Weights of a small GPT-style language model, trained from scratch on English Wikipedia.
Size: 14 layers, 5 heads of 32, MLP 640 tanh GELU.
Architecture: LayerNorm before each block, learned positions, biases, tied embeddings.
Training: a variant of Adam for these matrices, 230M tokens, 3502 steps.
Each number is 50 + 12 x the weight over the matrix's rms, rounded and kept within 0 to 99. Layers, rows and columns count from 0.

# layer 7 MLP up, 640x160, rms 0.0834, rows 76-97, columns 0-159
50 46 51 49 44 64 43 66 45 54 57 51 31 38 56 60 55 52 49 58 54 26 55 38 45 50 29 54 49 49 48 54 77 52 58 51 43 54 42 51 50 51 51 57 35 48 46 49 37 71 50 32 54 76 47 71 52 29 38 64 51 52 60 47 43 60 42 53 65 46 38 37 35 33 45 52 38 40 59 56 65 48 58 64 30 26 49 44 43 50 66 67 49 42 46 54 55 48 57 39 52 43 47 24 41 57 49 51 47 46 42 48 47 42 68 39 45 48 39 52 59 41 55 46 40 51 54 48 54 54 61 82 39 60 50 53 49 51 37 44 50 62 51 63 36 39 28 50 36 64 71 46 59 47 74 54 68 63 44 49
30 59 35 24 55 49 53 58 45 55 41 44 50 56 74 36 44 30 54 52 41 58 56 40 56 52 46 44 48 45 37 77 57 67 68 44 32 45 33 59 64 45 73 37 44 38 44 69 36 47 44 40 37 54 40 39 22 37 53 62 49 46 48 33 53 38 74 90 22 50 66 65 54 45 45 47 44 45 30 72 48 36 62 37 54 44 50 45 40 41 29 65 76 45 34 27 61 35 16 42 74 41 46 76 50 25 53 51 66 64 39 85 65 35 50 55 37 34 52 46 54 43 65 65 53 80 56 55 50 62 42 52 49 33 24 72 57 45 73 77 49 53 40 39 59 55 42 45 56 66 50 68 71 57 54 57 50 40 48 26
64 43 54 34 56 40 52 43 40 49 47 51 39 55 79 50 71 53 62 76 54 61 45 32 66 42 45 48 62 46 44 52 41 63 42 55 68 48 36 66 62 54 58 50 46 36 46 45 33 50 62 58 47 42 33 47 54 51 40 65 44 41 46 57 51 37 49 74 45 61 40 57 87 43 58 32 62 36 17 46 72 43 45 37 53 61 47 51 46 52 68 66 39 33 66 46 51 55 27 42 73 69 64 54 64 35 60 31 59 66 38 70 47 54 35 46 47 39 33 63 61 40 60 49 14 68 24 43 23 65 61 47 68 67 38 34 26 59 49 79 56 51 50 62 75 51 17 52 39 48 40 55 45 38 65 57 67 36 48 56
45 38 50 45 24 40 50 71 47 74 42 43 34 52 67 49 65 43 68 75 43 49 64 57 48 62 39 47 55 59 30 57 60 50 48 34 54 69 36 60 79 42 64 41 62 46 36 53 07 42 54 48 41 42 50 47 51 54 62 68 27 23 61 53 62 66 62 61 52 45 56 47 17 54 60 27 41 48 39 61 58 55 31 43 33 44 49 34 53 51 40 61 48 49 46 47 44 38 33 32 74 41 36 41 55 33 51 69 56 93 45 63 48 44 48 59 77 65 58 64 57 57 61 52 55 33 45 46 41 57 38 41 39 53 56 47 11 36 53 43 63 51 29 43 70 31 58 48 33 55 54 45 56 48 68 46 67 47 45 57
45 43 49 55 49 41 53 52 60 50 49 47 54 57 50 49 52 46 55 57 39 46 55 50 49 36 50 52 59 59 61 50 53 53 47 47 47 47 47 48 46 44 55 48 49 52 55 50 48 49 52 49 53 58 56 50 52 45 41 53 40 47 46 56 47 46 36 55 48 56 47 54 51 47 54 46 45 49 48 53 41 51 50 43 55 52 44 44 51 52 60 54 46 48 50 45 45 43 48 58 41 46 56 54 49 55 51 48 51 47 41 50 44 50 58 55 55 54 54 51 52 53 53 52 49 54 42 51 54 54 50 55 51 47 51 45 50 54 51 46 50 46 57 46 40 51 47 42 51 51 51 46 55 46 59 50 54 49 56 55
47 43 47 53 34 65 48 65 41 41 44 42 63 65 57 47 78 54 62 80 36 42 35 51 60 51 32 53 56 68 47 62 56 60 49 55 50 64 46 45 42 54 67 59 58 35 22 52 45 57 50 41 45 48 63 58 47 65 31 41 55 50 68 50 44 44 59 78 50 50 52 56 32 47 56 36 52 41 51 58 59 47 08 53 46 36 66 56 62 56 45 57 61 46 36 32 40 52 40 57 47 47 54 41 38 38 43 42 69 51 62 61 65 51 42 44 58 81 52 67 58 42 56 54 49 63 52 49 48 45 36 52 46 39 31 43 26 40 29 52 56 60 39 64 31 45 39 49 25 46 54 49 46 40 50 55 54 62 49 35
35 31 54 06 51 42 50 71 30 55 25 42 45 80 29 44 68 17 31 49 59 31 79 37 55 86 66 61 61 51 55 73 39 78 63 41 85 41 38 51 66 58 59 45 53 43 35 74 33 62 87 53 50 51 41 54 84 71 26 66 54 42 57 50 36 49 42 75 42 68 21 49 56 24 33 29 42 32 45 50 60 56 52 63 51 33 50 38 56 32 60 68 67 34 33 28 60 39 56 36 83 58 83 36 42 44 73 46 29 53 27 61 54 47 45 48 21 45 45 49 40 28 69 71 43 45 55 48 32 53 66 59 62 53 72 44 43 37 56 74 59 54 51 53 51 51 65 45 36 67 56 67 60 48 58 40 51 41 57 63
45 59 46 41 42 48 32 51 45 61 55 28 45 75 52 39 58 32 51 51 38 56 68 42 70 52 38 59 62 77 41 70 52 53 53 51 31 53 67 36 55 48 57 63 44 76 46 36 60 59 43 66 66 65 55 54 37 45 52 55 58 54 59 39 67 31 41 74 35 18 51 53 65 64 44 52 42 35 33 60 38 58 42 54 54 30 44 45 53 19 55 50 41 20 36 32 33 54 32 39 42 63 34 37 44 56 44 52 67 33 47 60 57 36 54 57 56 53 60 52 69 62 59 57 66 65 52 41 43 54 48 58 56 24 46 72 51 59 60 42 35 70 18 78 61 35 67 55 29 57 46 66 58 51 81 61 63 64 54 54
40 47 42 33 59 71 26 35 37 34 51 38 65 62 48 42 67 45 48 64 57 60 58 57 47 43 45 49 58 76 24 63 68 45 43 64 65 33 28 51 53 51 63 58 53 62 22 67 15 60 36 56 58 36 27 32 52 46 57 53 34 45 81 47 46 49 65 73 58 61 49 39 48 50 44 38 30 45 43 49 53 65 58 12 49 69 50 57 56 54 70 53 57 66 52 63 56 64 46 38 61 33 88 44 52 22 76 31 69 41 34 67 29 42 47 42 58 36 29 32 58 83 36 62 58 74 59 57 58 45 25 68 40 14 51 66 56 45 30 70 33 59 50 49 58 48 34 64 67 57 52 72 49 23 42 66 67 63 51 41
56 35 41 57 32 57 31 69 46 38 37 55 52 46 43 38 71 60 40 70 30 51 50 60 25 47 51 55 56 42 38 64 41 34 60 49 70 75 24 30 64 51 58 57 36 60 50 55 62 65 42 91 52 30 47 31 52 63 54 34 49 40 55 23 47 41 45 57 36 40 12 51 36 49 35 55 49 35 48 57 61 75 38 34 24 49 50 54 69 47 36 45 61 37 50 62 35 47 45 49 56 27 58 48 37 47 61 66 70 55 55 69 48 57 40 52 46 33 55 50 68 69 34 70 60 57 58 59 36 40 40 67 35 61 49 40 50 50 45 53 30 61 55 54 23 54 75 61 62 39 60 41 40 40 40 75 48 61 74 36
50 22 57 52 60 43 53 81 49 40 43 48 42 55 38 54 60 60 63 67 48 32 43 78 45 50 49 53 84 22 32 68 55 62 67 35 54 52 47 40 59 61 56 49 65 32 35 54 33 52 71 35 60 54 44 46 36 27 61 75 58 31 38 38 53 34 45 50 65 67 63 48 31 43 53 67 51 30 31 84 63 70 45 64 22 43 58 39 54 43 51 58 71 47 62 48 38 28 44 54 55 58 59 58 54 23 57 30 59 52 50 39 96 52 54 44 35 49 38 52 51 45 47 58 33 50 65 58 25 35 48 37 48 29 58 42 36 40 47 87 44 51 59 51 63 44 33 37 27 64 56 42 51 43 56 55 62 63 41 47
47 47 61 53 34 43 41 49 39 53 67 45 71 17 48 39 57 66 70 62 38 50 69 28 24 38 60 37 56 56 25 55 42 39 56 38 71 57 21 52 40 56 49 67 59 33 42 47 46 49 70 66 46 56 26 63 60 70 28 72 35 35 55 52 64 74 32 28 28 45 45 57 80 52 63 48 46 47 34 56 45 49 53 55 56 48 61 28 62 44 42 64 56 49 47 54 30 53 30 38 51 32 57 58 37 46 73 34 56 95 31 48 34 56 29 45 44 45 55 58 52 64 37 51 17 35 24 66 11 50 39 35 54 49 80 55 44 46 40 36 32 46 52 80 49 51 73 45 78 46 80 71 68 28 67 73 61 56 43 62
42 34 47 45 37 59 44 85 40 61 78 63 38 28 46 34 57 71 43 60 51 46 51 49 70 40 46 55 61 49 13 63 52 57 44 45 61 60 37 50 43 48 53 47 32 66 48 59 37 60 53 79 54 59 12 27 39 34 38 54 32 50 56 59 41 32 44 75 18 53 14 66 49 44 49 62 46 34 53 40 63 74 47 50 50 49 58 29 60 64 59 29 57 40 48 84 44 51 44 53 53 37 47 54 58 53 73 37 54 49 15 60 50 51 50 66 37 46 45 73 71 38 34 68 28 42 55 55 53 55 45 65 42 62 51 37 55 59 49 57 23 67 68 75 49 73 61 48 37 61 56 55 44 39 52 76 62 55 52 57
45 53 53 51 33 61 53 50 50 52 60 55 48 44 52 39 44 48 45 39 48 49 42 53 47 60 50 55 47 47 42 61 39 55 54 44 44 52 44 47 48 54 47 60 38 49 44 44 62 45 46 60 54 58 41 56 34 46 38 50 43 50 52 48 50 44 49 57 56 47 50 54 53 54 62 59 46 49 50 52 51 53 48 39 59 51 51 50 49 43 36 41 43 50 57 47 46 42 58 60 49 62 56 55 50 46 60 49 50 57 46 49 53 58 45 50 48 48 51 51 49 55 47 44 49 53 53 45 46 57 43 54 47 58 58 65 55 54 59 52 46 48 39 47 51 41 61 47 48 54 53 47 55 60 53 58 54 48 44 46
01 38 32 36 46 61 59 52 46 25 63 46 50 58 62 26 28 31 57 59 44 46 53 13 61 49 50 62 60 62 35 58 44 38 63 52 43 39 36 39 52 45 60 49 59 57 71 51 44 54 41 48 44 35 49 51 44 48 52 50 36 42 63 42 60 32 46 70 68 54 56 49 65 46 54 63 38 47 37 59 52 73 59 52 69 25 66 58 75 27 52 44 57 57 48 78 75 41 41 57 50 49 30 46 26 39 51 48 52 40 45 58 70 20 59 48 53 34 48 39 57 46 62 64 47 51 42 68 48 57 45 68 42 30 43 67 67 50 66 61 30 47 54 41 68 57 48 33 65 61 58 43 38 59 65 54 56 47 54 54
49 61 45 55 44 88 40 65 46 47 40 32 80 36 79 57 64 62 51 43 20 42 36 56 16 45 30 59 48 39 56 50 58 47 60 53 68 45 35 40 41 79 65 62 50 64 31 35 24 56 52 53 36 57 44 27 18 13 49 43 34 47 48 42 52 55 50 51 45 46 52 41 48 42 52 62 61 41 31 55 61 60 39 45 47 51 59 31 64 50 34 31 49 33 66 65 42 62 62 67 32 43 60 56 37 50 65 52 67 46 48 74 42 62 44 50 47 50 79 60 52 64 54 53 12 44 39 69 44 55 45 60 61 38 38 72 37 51 50 73 57 74 31 51 44 71 57 54 54 50 45 71 62 37 29 45 52 18 75 43
55 71 42 57 58 68 50 46 45 52 49 37 47 45 41 51 46 51 47 40 37 61 57 56 56 46 36 51 46 37 53 76 55 58 53 41 55 38 62 49 41 47 51 51 44 37 36 43 69 61 58 57 50 77 64 48 41 57 37 40 51 49 37 54 53 38 41 59 49 55 55 60 49 57 53 38 44 38 49 56 53 53 50 57 58 53 44 41 52 54 39 42 49 33 57 34 45 58 54 57 44 57 63 54 41 46 54 53 52 48 50 45 48 44 34 78 57 55 44 56 67 63 57 45 27 52 42 39 44 53 52 61 48 64 55 54 52 68 64 54 53 64 34 72 40 64 63 39 39 37 39 44 66 54 59 59 55 42 49 56
60 36 62 51 71 49 44 52 42 38 65 29 55 50 30 54 56 07 78 57 61 65 38 51 48 61 44 55 42 76 53 58 39 50 57 52 42 49 58 32 79 57 48 49 52 20 63 47 57 58 57 68 52 59 40 41 64 59 40 71 39 52 51 31 43 54 48 60 56 22 51 59 53 40 46 60 31 50 45 59 40 46 61 28 24 38 55 50 46 25 45 50 54 35 48 74 53 36 27 79 79 62 46 46 47 55 53 53 67 69 56 56 62 58 40 28 54 58 53 41 44 31 57 58 50 64 45 44 24 57 55 49 65 36 73 60 20 61 54 74 62 47 65 39 81 29 29 49 14 48 57 60 49 49 81 42 70 37 39 25
39 32 53 43 73 35 48 52 41 39 31 42 60 71 68 55 64 39 55 42 31 47 49 43 66 29 77 49 56 51 40 28 44 54 65 37 51 57 29 39 71 60 44 37 63 43 40 59 37 38 68 45 51 18 52 39 31 43 47 59 34 59 39 39 51 58 65 39 37 61 57 46 58 52 54 57 51 72 39 51 57 66 42 44 44 66 76 66 78 49 53 43 62 53 46 74 50 35 44 66 38 63 55 78 33 70 71 68 33 56 66 50 58 28 38 38 41 55 72 45 50 46 52 59 49 67 32 60 58 66 13 54 30 57 56 61 49 45 37 57 34 51 44 52 49 20 58 49 63 44 50 46 73 51 36 49 47 41 50 48
42 48 48 48 43 56 44 52 42 58 56 34 44 49 55 49 40 46 49 44 43 39 52 45 50 46 49 51 49 63 53 46 56 67 38 60 51 66 40 49 47 58 48 31 47 39 51 51 57 46 64 40 49 47 51 39 45 53 49 56 45 44 45 56 56 51 44 59 51 46 46 56 67 58 60 63 60 54 48 50 50 57 54 44 41 46 64 51 50 49 46 37 53 52 50 58 50 48 51 55 59 45 48 51 41 54 51 50 45 51 46 47 38 45 45 44 37 51 46 44 54 47 56 60 40 52 51 54 45 64 58 47 36 40 58 70 49 46 46 46 37 50 41 58 30 47 37 53 48 53 58 62 54 58 52 43 54 41 57 58
44 51 46 52 41 68 44 44 56 42 43 47 57 58 41 52 46 54 36 55 41 44 56 52 48 53 42 48 42 53 47 55 43 57 42 32 52 56 46 40 52 52 49 46 43 60 40 47 35 40 65 57 48 47 47 46 52 55 58 51 56 60 49 48 52 42 45 66 48 58 42 54 46 53 61 55 47 46 55 46 43 69 48 48 51 52 50 51 57 43 59 37 50 40 52 46 44 43 57 71 41 38 51 55 43 50 50 49 55 41 57 55 45 46 46 70 51 51 57 48 53 61 52 51 33 67 53 59 47 47 45 73 45 57 60 54 42 60 52 44 39 43 57 45 57 45 66 49 63 42 51 49 62 56 48 47 57 49 51 42
44 57 64 49 45 46 28 29 37 11 78 41 55 62 40 49 56 63 50 55 30 37 51 68 23 60 34 43 54 50 41 57 41 49 87 42 65 45 39 36 59 61 52 45 36 59 48 35 43 49 66 49 52 52 40 67 44 30 45 49 38 54 55 51 54 29 55 42 57 49 28 41 77 43 51 54 63 34 32 74 74 57 06 55 59 36 53 47 85 09 62 44 60 19 53 42 49 49 54 34 51 42 29 37 47 71 54 55 43 40 55 62 33 58 44 36 52 84 53 44 50 52 54 68 47 48 43 83 43 63 77 44 56 74 59 49 55 55 39 43 35 55 56 58 42 52 40 55 51 47 69 28 50 36 79 66 43 41 56 71
# layer 7 MLP down (transposed), 640x160, rms 0.0647, rows 76-97, columns 0-159
41 54 51 40 59 44 66 40 76 63 55 49 69 49 51 38 43 57 37 50 47 40 42 56 41 48 64 50 50 52 40 54 17 54 53 57 39 83 57 36 62 49 59 41 29 74 53 32 42 38 34 71 46 18 61 37 65 48 54 49 69 59 45 44 62 32 39 50 34 49 49 54 67 58 52 52 53 35 38 43 50 41 56 51 74 60 65 42 44 49 29 34 37 72 46 56 47 45 60 51 49 60 48 57 49 56 62 39 55 58 57 41 41 67 57 42 49 43 42 57 33 39 51 38 44 53 62 66 43 46 56 34 45 43 48 58 59 63 62 43 52 54 51 52 33 59 48 53 58 55 49 43 47 42 32 52 58 43 44 83
56 58 30 60 52 65 36 59 48 50 59 56 45 53 49 45 32 62 52 47 40 49 39 67 46 21 53 51 34 51 48 32 55 85 63 32 16 33 56 38 55 45 52 49 42 33 40 23 38 64 49 28 59 55 66 63 39 59 38 55 68 52 20 44 57 59 68 33 48 66 62 55 57 61 35 44 29 58 41 66 37 58 33 39 53 42 68 66 72 49 34 33 69 21 30 37 81 58 63 46 60 39 49 48 36 52 46 75 80 47 54 28 66 60 43 58 40 57 36 47 65 49 42 40 59 84 40 46 67 43 83 36 61 38 35 61 50 27 63 58 69 60 43 54 56 55 63 58 41 51 42 44 59 60 70 41 31 74 27 44
46 66 63 36 63 48 43 40 54 50 53 64 59 59 53 66 31 61 33 41 45 45 44 37 65 54 51 60 36 51 35 51 63 45 24 53 43 32 82 62 56 53 58 46 39 64 44 33 33 33 32 48 50 65 65 68 50 50 70 41 32 49 42 47 28 50 43 76 49 36 42 70 58 59 51 56 65 46 19 73 64 59 51 64 42 34 51 36 48 64 67 54 61 60 51 69 50 70 48 30 52 31 26 38 55 58 33 19 38 48 57 53 47 58 52 51 49 67 68 63 55 53 74 37 49 32 57 38 59 64 40 70 29 56 56 65 51 73 46 43 46 51 66 62 60 29 55 41 72 37 58 15 22 65 40 47 59 41 20 24
46 47 39 53 55 59 71 46 49 54 35 40 47 46 43 52 38 54 56 57 25 80 55 25 46 34 53 48 60 47 36 46 77 47 63 44 63 42 33 52 60 49 26 40 41 30 34 49 60 53 52 63 48 40 33 52 46 28 54 68 58 17 55 37 61 54 34 41 66 27 42 47 55 57 54 59 42 64 33 53 37 15 50 58 44 60 35 59 59 56 80 68 42 57 60 47 30 59 81 48 56 59 32 72 55 79 55 64 54 41 55 40 52 52 62 61 51 67 38 75 49 47 47 57 49 82 34 35 65 60 47 55 58 37 45 60 44 62 48 69 51 22 46 54 64 46 30 23 43 42 77 61 56 53 54 60 56 40 63 55
54 53 47 51 50 51 54 50 39 51 47 53 48 52 50 48 50 50 48 50 51 50 52 48 52 53 45 52 45 48 52 50 49 44 46 54 48 53 51 54 53 51 47 53 48 48 52 48 48 53 43 54 46 47 49 48 53 56 50 47 55 50 47 46 44 53 57 47 51 45 55 52 51 52 48 53 54 49 57 55 46 48 50 50 49 53 50 53 49 52 45 50 50 51 48 54 52 51 51 41 54 54 53 52 59 45 47 54 47 50 55 45 48 48 50 51 46 49 46 47 51 53 49 49 50 48 53 54 57 45 48 49 55 48 50 57 50 51 41 51 44 45 49 48 56 55 45 58 53 50 47 55 47 52 44 52 42 48 50 47
40 53 56 54 57 48 77 51 48 46 61 37 47 48 42 56 44 49 39 40 52 43 52 49 57 45 60 55 74 65 60 58 29 56 57 51 56 56 40 32 68 62 69 63 50 58 49 60 41 51 39 43 45 49 53 52 51 36 50 45 60 60 55 63 57 55 50 67 48 62 39 62 42 40 38 24 53 37 38 45 40 46 45 56 54 52 51 42 37 53 42 42 36 54 42 52 57 56 56 55 59 49 48 63 52 48 42 26 43 51 49 48 74 47 50 47 73 62 39 48 51 54 64 37 43 41 43 44 42 57 71 54 53 60 36 47 58 36 46 54 70 43 53 48 48 61 37 45 47 46 45 48 47 42 27 48 34 43 54 60
41 55 45 17 85 72 55 35 26 76 39 71 99 34 44 59 39 78 55 08 53 52 65 37 87 76 59 31 32 70 73 76 59 38 44 35 48 50 63 67 34 44 44 45 54 61 81 64 48 53 36 52 59 66 43 57 77 41 26 32 64 46 59 32 63 55 22 49 37 40 44 75 47 45 58 62 28 24 49 42 63 49 53 39 40 59 43 32 46 79 43 28 58 19 90 41 36 71 53 34 31 44 51 38 82 48 16 56 31 43 43 48 38 51 56 40 50 62 50 62 68 52 48 66 31 50 50 46 54 52 73 35 34 47 44 59 65 32 56 62 75 63 42 57 54 39 51 49 53 58 18 53 59 73 49 36 63 31 37 49
50 46 67 35 58 41 53 45 56 46 60 58 30 54 35 44 54 46 36 43 82 59 53 41 44 54 52 58 62 39 71 58 48 40 22 51 30 55 41 45 28 48 48 62 47 50 51 71 38 58 70 36 55 35 46 27 76 66 66 62 47 70 53 74 48 36 34 46 57 43 43 57 44 09 34 47 58 46 41 51 57 52 37 48 68 54 62 70 30 85 36 38 80 66 51 71 43 46 31 48 54 50 49 48 33 64 32 71 61 30 43 45 82 73 56 41 61 68 49 67 51 56 44 52 36 47 28 51 47 44 36 44 56 53 48 40 54 46 52 75 60 25 41 51 36 65 59 59 67 51 46 45 65 44 33 42 49 36 32 63
46 47 37 53 59 40 92 27 38 74 69 54 61 70 28 53 55 54 44 49 64 35 42 52 69 57 22 34 42 52 77 34 63 49 56 45 56 25 59 61 57 65 41 41 36 55 51 63 33 62 66 46 55 57 51 31 50 52 54 62 52 54 60 37 56 47 55 51 78 48 71 21 34 69 50 43 70 47 38 56 36 30 30 79 39 53 58 80 48 45 79 61 63 29 35 63 57 58 52 39 45 78 30 67 50 63 48 64 31 42 42 69 67 44 42 44 41 39 78 33 32 32 61 58 26 43 35 64 75 66 55 37 55 43 47 34 32 44 77 35 58 46 66 61 55 57 23 38 51 40 38 33 59 54 21 51 48 55 65 45
48 52 58 56 37 39 35 59 51 64 67 48 74 57 32 40 48 67 58 52 45 32 43 44 74 42 20 42 39 60 40 33 47 66 63 43 56 26 58 61 68 53 33 42 62 51 31 41 50 47 47 60 57 41 53 36 49 20 49 53 50 46 60 60 43 60 52 49 71 71 55 75 49 67 73 70 37 31 71 45 45 41 58 54 88 52 32 35 51 43 43 30 58 47 77 55 43 40 52 38 42 62 34 56 53 70 59 50 32 53 65 31 61 73 42 50 35 28 52 60 55 39 52 50 34 28 77 35 58 37 51 47 63 54 70 51 63 52 28 48 30 34 68 48 47 45 24 31 39 62 51 34 62 51 41 46 72 42 53 76
50 48 42 25 28 30 32 30 48 56 52 41 51 63 62 44 28 47 75 53 55 51 86 51 67 74 64 47 70 51 57 49 60 50 47 19 54 67 50 78 54 42 64 40 79 29 25 64 56 47 52 35 46 42 45 49 30 35 20 54 46 33 61 51 53 44 50 27 34 54 40 57 44 68 40 49 39 38 55 34 26 68 35 54 46 64 39 52 69 48 51 69 52 54 62 54 81 32 62 72 61 47 63 51 52 66 21 53 52 34 46 41 55 40 33 58 68 46 46 47 59 65 58 42 60 48 73 43 70 47 43 32 44 52 47 71 73 39 40 40 33 46 35 33 37 71 34 63 40 53 28 75 53 69 53 44 54 46 71 38
51 33 46 42 41 36 23 58 66 15 47 59 47 57 55 65 58 42 50 75 51 53 47 60 51 43 48 60 66 56 80 87 37 42 56 59 67 44 56 59 40 60 50 49 43 56 36 62 48 64 50 34 49 57 47 52 42 54 50 32 57 55 53 34 47 27 53 61 45 46 74 60 49 57 51 53 48 53 82 61 48 35 66 60 43 41 50 71 56 43 69 47 61 67 58 43 59 64 56 56 32 61 58 29 55 53 53 45 56 72 48 58 55 54 58 44 51 77 44 40 56 45 74 50 18 44 57 51 42 47 83 58 37 49 25 44 44 12 49 22 74 22 66 06 58 45 28 31 08 44 51 33 51 49 55 40 53 32 31 44
46 46 65 50 18 54 68 34 41 49 78 50 38 46 43 45 75 49 50 55 59 37 77 64 55 46 67 43 44 36 53 33 54 40 42 52 50 52 74 50 53 42 31 39 49 41 51 48 49 48 43 62 66 58 64 60 63 48 58 49 57 47 49 51 44 54 49 49 59 27 73 45 32 54 61 42 22 50 64 49 36 32 70 62 62 57 41 60 58 62 51 69 45 41 31 40 43 18 30 61 49 66 39 46 29 58 33 58 34 29 66 49 79 45 75 40 36 72 57 50 50 53 64 42 62 20 41 60 45 31 89 54 51 57 52 63 67 24 42 40 56 32 78 66 42 22 60 60 69 60 39 47 64 64 31 29 41 41 45 36
51 51 43 56 52 50 46 57 78 51 48 46 52 49 56 59 52 50 49 53 49 55 50 44 53 46 48 46 57 54 48 48 43 47 53 53 52 53 52 47 51 46 49 46 62 49 39 52 45 50 45 47 52 48 58 47 46 49 47 60 64 46 47 57 48 53 54 42 43 52 46 52 48 50 43 40 45 49 51 42 47 44 44 50 46 49 48 50 50 51 53 51 51 47 44 47 40 52 53 62 48 49 47 51 49 50 39 54 49 41 51 49 52 48 55 46 49 49 54 44 48 45 53 38 44 48 47 56 56 37 57 47 59 50 56 42 48 63 55 55 57 48 63 51 53 53 54 46 54 54 53 52 49 54 47 47 52 55 53 52
59 63 63 66 61 57 62 56 45 55 43 44 34 54 49 49 43 29 65 34 46 55 53 45 37 66 44 51 48 63 50 33 75 47 47 39 45 55 65 37 28 44 35 55 43 49 64 32 42 68 27 46 66 67 48 56 57 49 44 33 44 38 36 33 49 60 37 51 55 45 50 57 83 57 68 26 27 51 51 38 71 25 50 48 42 59 65 38 42 48 43 57 51 56 44 51 43 57 61 46 50 54 49 68 62 52 42 46 50 63 35 63 74 59 63 62 57 41 50 53 57 36 32 44 55 62 29 66 43 45 34 64 42 37 52 50 69 45 53 61 64 39 39 55 31 44 52 70 68 55 46 44 55 30 45 78 53 49 35 60
44 45 62 36 35 22 59 48 30 48 76 28 59 63 22 44 57 63 39 24 55 45 53 35 73 61 51 55 44 51 69 55 50 51 58 75 40 53 38 38 21 46 76 35 55 53 45 62 82 66 34 51 29 62 64 45 51 63 45 39 60 61 53 24 44 31 33 50 32 69 53 55 56 27 72 39 59 72 71 42 67 54 61 64 59 36 49 37 38 66 58 60 53 60 84 36 53 47 68 45 72 81 54 55 47 75 50 51 63 49 19 36 33 45 79 53 53 54 46 17 55 40 62 59 51 72 55 61 32 30 55 59 64 53 26 54 72 36 36 39 52 41 64 44 40 27 25 50 53 61 36 29 63 45 51 48 54 53 36 25
60 53 54 55 53 57 49 46 35 55 51 65 47 63 59 63 50 64 46 39 56 58 58 56 45 31 53 53 67 72 54 38 48 54 62 53 59 39 54 57 49 69 43 48 60 53 42 41 45 62 44 62 40 51 54 53 52 47 47 48 47 51 60 47 48 45 54 51 30 45 52 49 49 37 46 49 43 60 45 56 43 55 52 62 53 68 44 43 45 49 57 64 38 55 36 31 61 54 45 62 44 42 43 47 50 66 33 56 58 42 48 44 58 54 63 42 37 48 52 55 51 34 46 55 37 47 35 66 47 45 53 54 56 45 46 62 56 60 53 44 44 57 51 51 41 45 42 49 40 41 50 49 44 47 49 45 40 64 44 53
42 57 62 32 41 49 47 56 41 45 56 34 55 63 60 56 69 37 44 32 40 45 78 58 55 43 55 34 23 56 18 37 65 53 34 57 59 48 74 62 56 43 35 46 65 49 55 29 27 57 38 27 39 55 66 53 33 37 56 50 40 51 35 53 57 33 56 62 43 47 48 59 39 56 30 44 48 59 59 39 29 32 57 46 54 55 42 48 46 43 65 54 63 59 44 71 51 48 62 19 52 28 48 46 52 57 38 28 49 59 76 53 54 69 86 81 79 51 49 52 61 69 40 65 41 43 45 16 80 38 45 71 51 81 54 36 46 62 46 38 50 32 61 22 41 65 62 49 30 46 55 72 27 38 45 45 60 59 86 47
48 54 19 35 59 70 65 46 29 71 44 44 46 57 39 59 36 46 39 60 55 52 44 56 59 62 56 24 55 58 50 52 63 43 53 47 46 74 59 42 48 61 59 50 47 67 55 67 53 38 41 47 46 64 63 74 51 69 45 63 62 59 46 67 38 35 45 72 38 38 43 57 44 62 36 38 25 63 64 48 40 48 75 38 58 49 43 16 14 42 31 38 46 42 40 37 53 33 36 27 66 36 42 27 49 39 47 64 72 68 21 33 65 68 39 75 40 57 21 46 43 57 39 60 73 52 42 49 67 36 75 42 65 23 51 39 68 42 67 48 50 62 29 59 31 40 46 41 61 56 61 55 50 52 43 75 44 58 57 73
47 48 50 52 54 51 47 54 89 43 48 45 53 54 49 53 51 54 61 42 42 55 50 45 36 48 50 43 51 48 55 44 50 60 47 56 53 45 53 52 50 45 32 54 56 46 61 53 42 51 48 46 43 45 44 49 53 47 53 52 50 47 53 45 53 52 51 56 54 47 44 56 51 46 50 51 45 53 42 34 51 50 51 50 50 52 45 44 46 48 48 50 45 58 40 49 46 56 56 46 63 47 49 59 48 46 48 52 58 45 55 43 57 54 49 49 49 43 49 50 45 46 48 42 56 49 52 52 50 51 53 49 59 42 54 51 52 50 53 37 56 51 50 47 53 50 46 49 50 59 54 50 50 52 44 47 52 53 56 64
46 53 47 46 70 46 55 56 52 60 46 52 46 49 61 45 44 55 57 49 44 58 52 59 44 44 49 46 46 48 47 49 46 50 54 60 54 52 58 51 52 51 47 44 60 60 53 44 51 46 47 53 45 56 46 42 51 54 44 57 49 49 45 47 46 53 51 44 43 55 48 56 42 50 38 54 44 52 53 57 48 50 52 47 55 61 47 39 41 52 43 44 53 55 43 55 47 51 50 49 48 55 44 49 55 51 41 51 40 43 47 41 52 56 58 51 44 61 54 50 40 56 56 44 44 42 45 50 58 44 65 46 54 44 51 48 55 63 58 43 48 53 43 62 56 45 48 53 57 44 50 50 47 60 58 38 44 52 53 52
54 28 46 48 51 58 70 75 45 27 72 31 45 30 61 59 46 28 30 51 67 39 78 64 46 51 48 51 29 55 65 65 66 45 24 60 43 43 65 38 19 43 73 49 48 55 12 65 42 44 41 86 65 54 43 33 42 57 60 33 51 47 14 55 65 67 38 48 44 58 54 59 53 43 44 47 40 53 74 25 47 37 61 44 50 50 80 48 54 46 36 68 36 32 66 63 46 35 54 70 39 57 64 41 37 48 71 49 78 45 50 34 74 32 57 36 36 43 56 73 49 34 87 46 50 57 75 38 56 67 34 43 38 22 56 33 57 39 73 54 34 56 36 33 64 44 76 68 33 36 35 66 85 30 54 55 39 51 95 54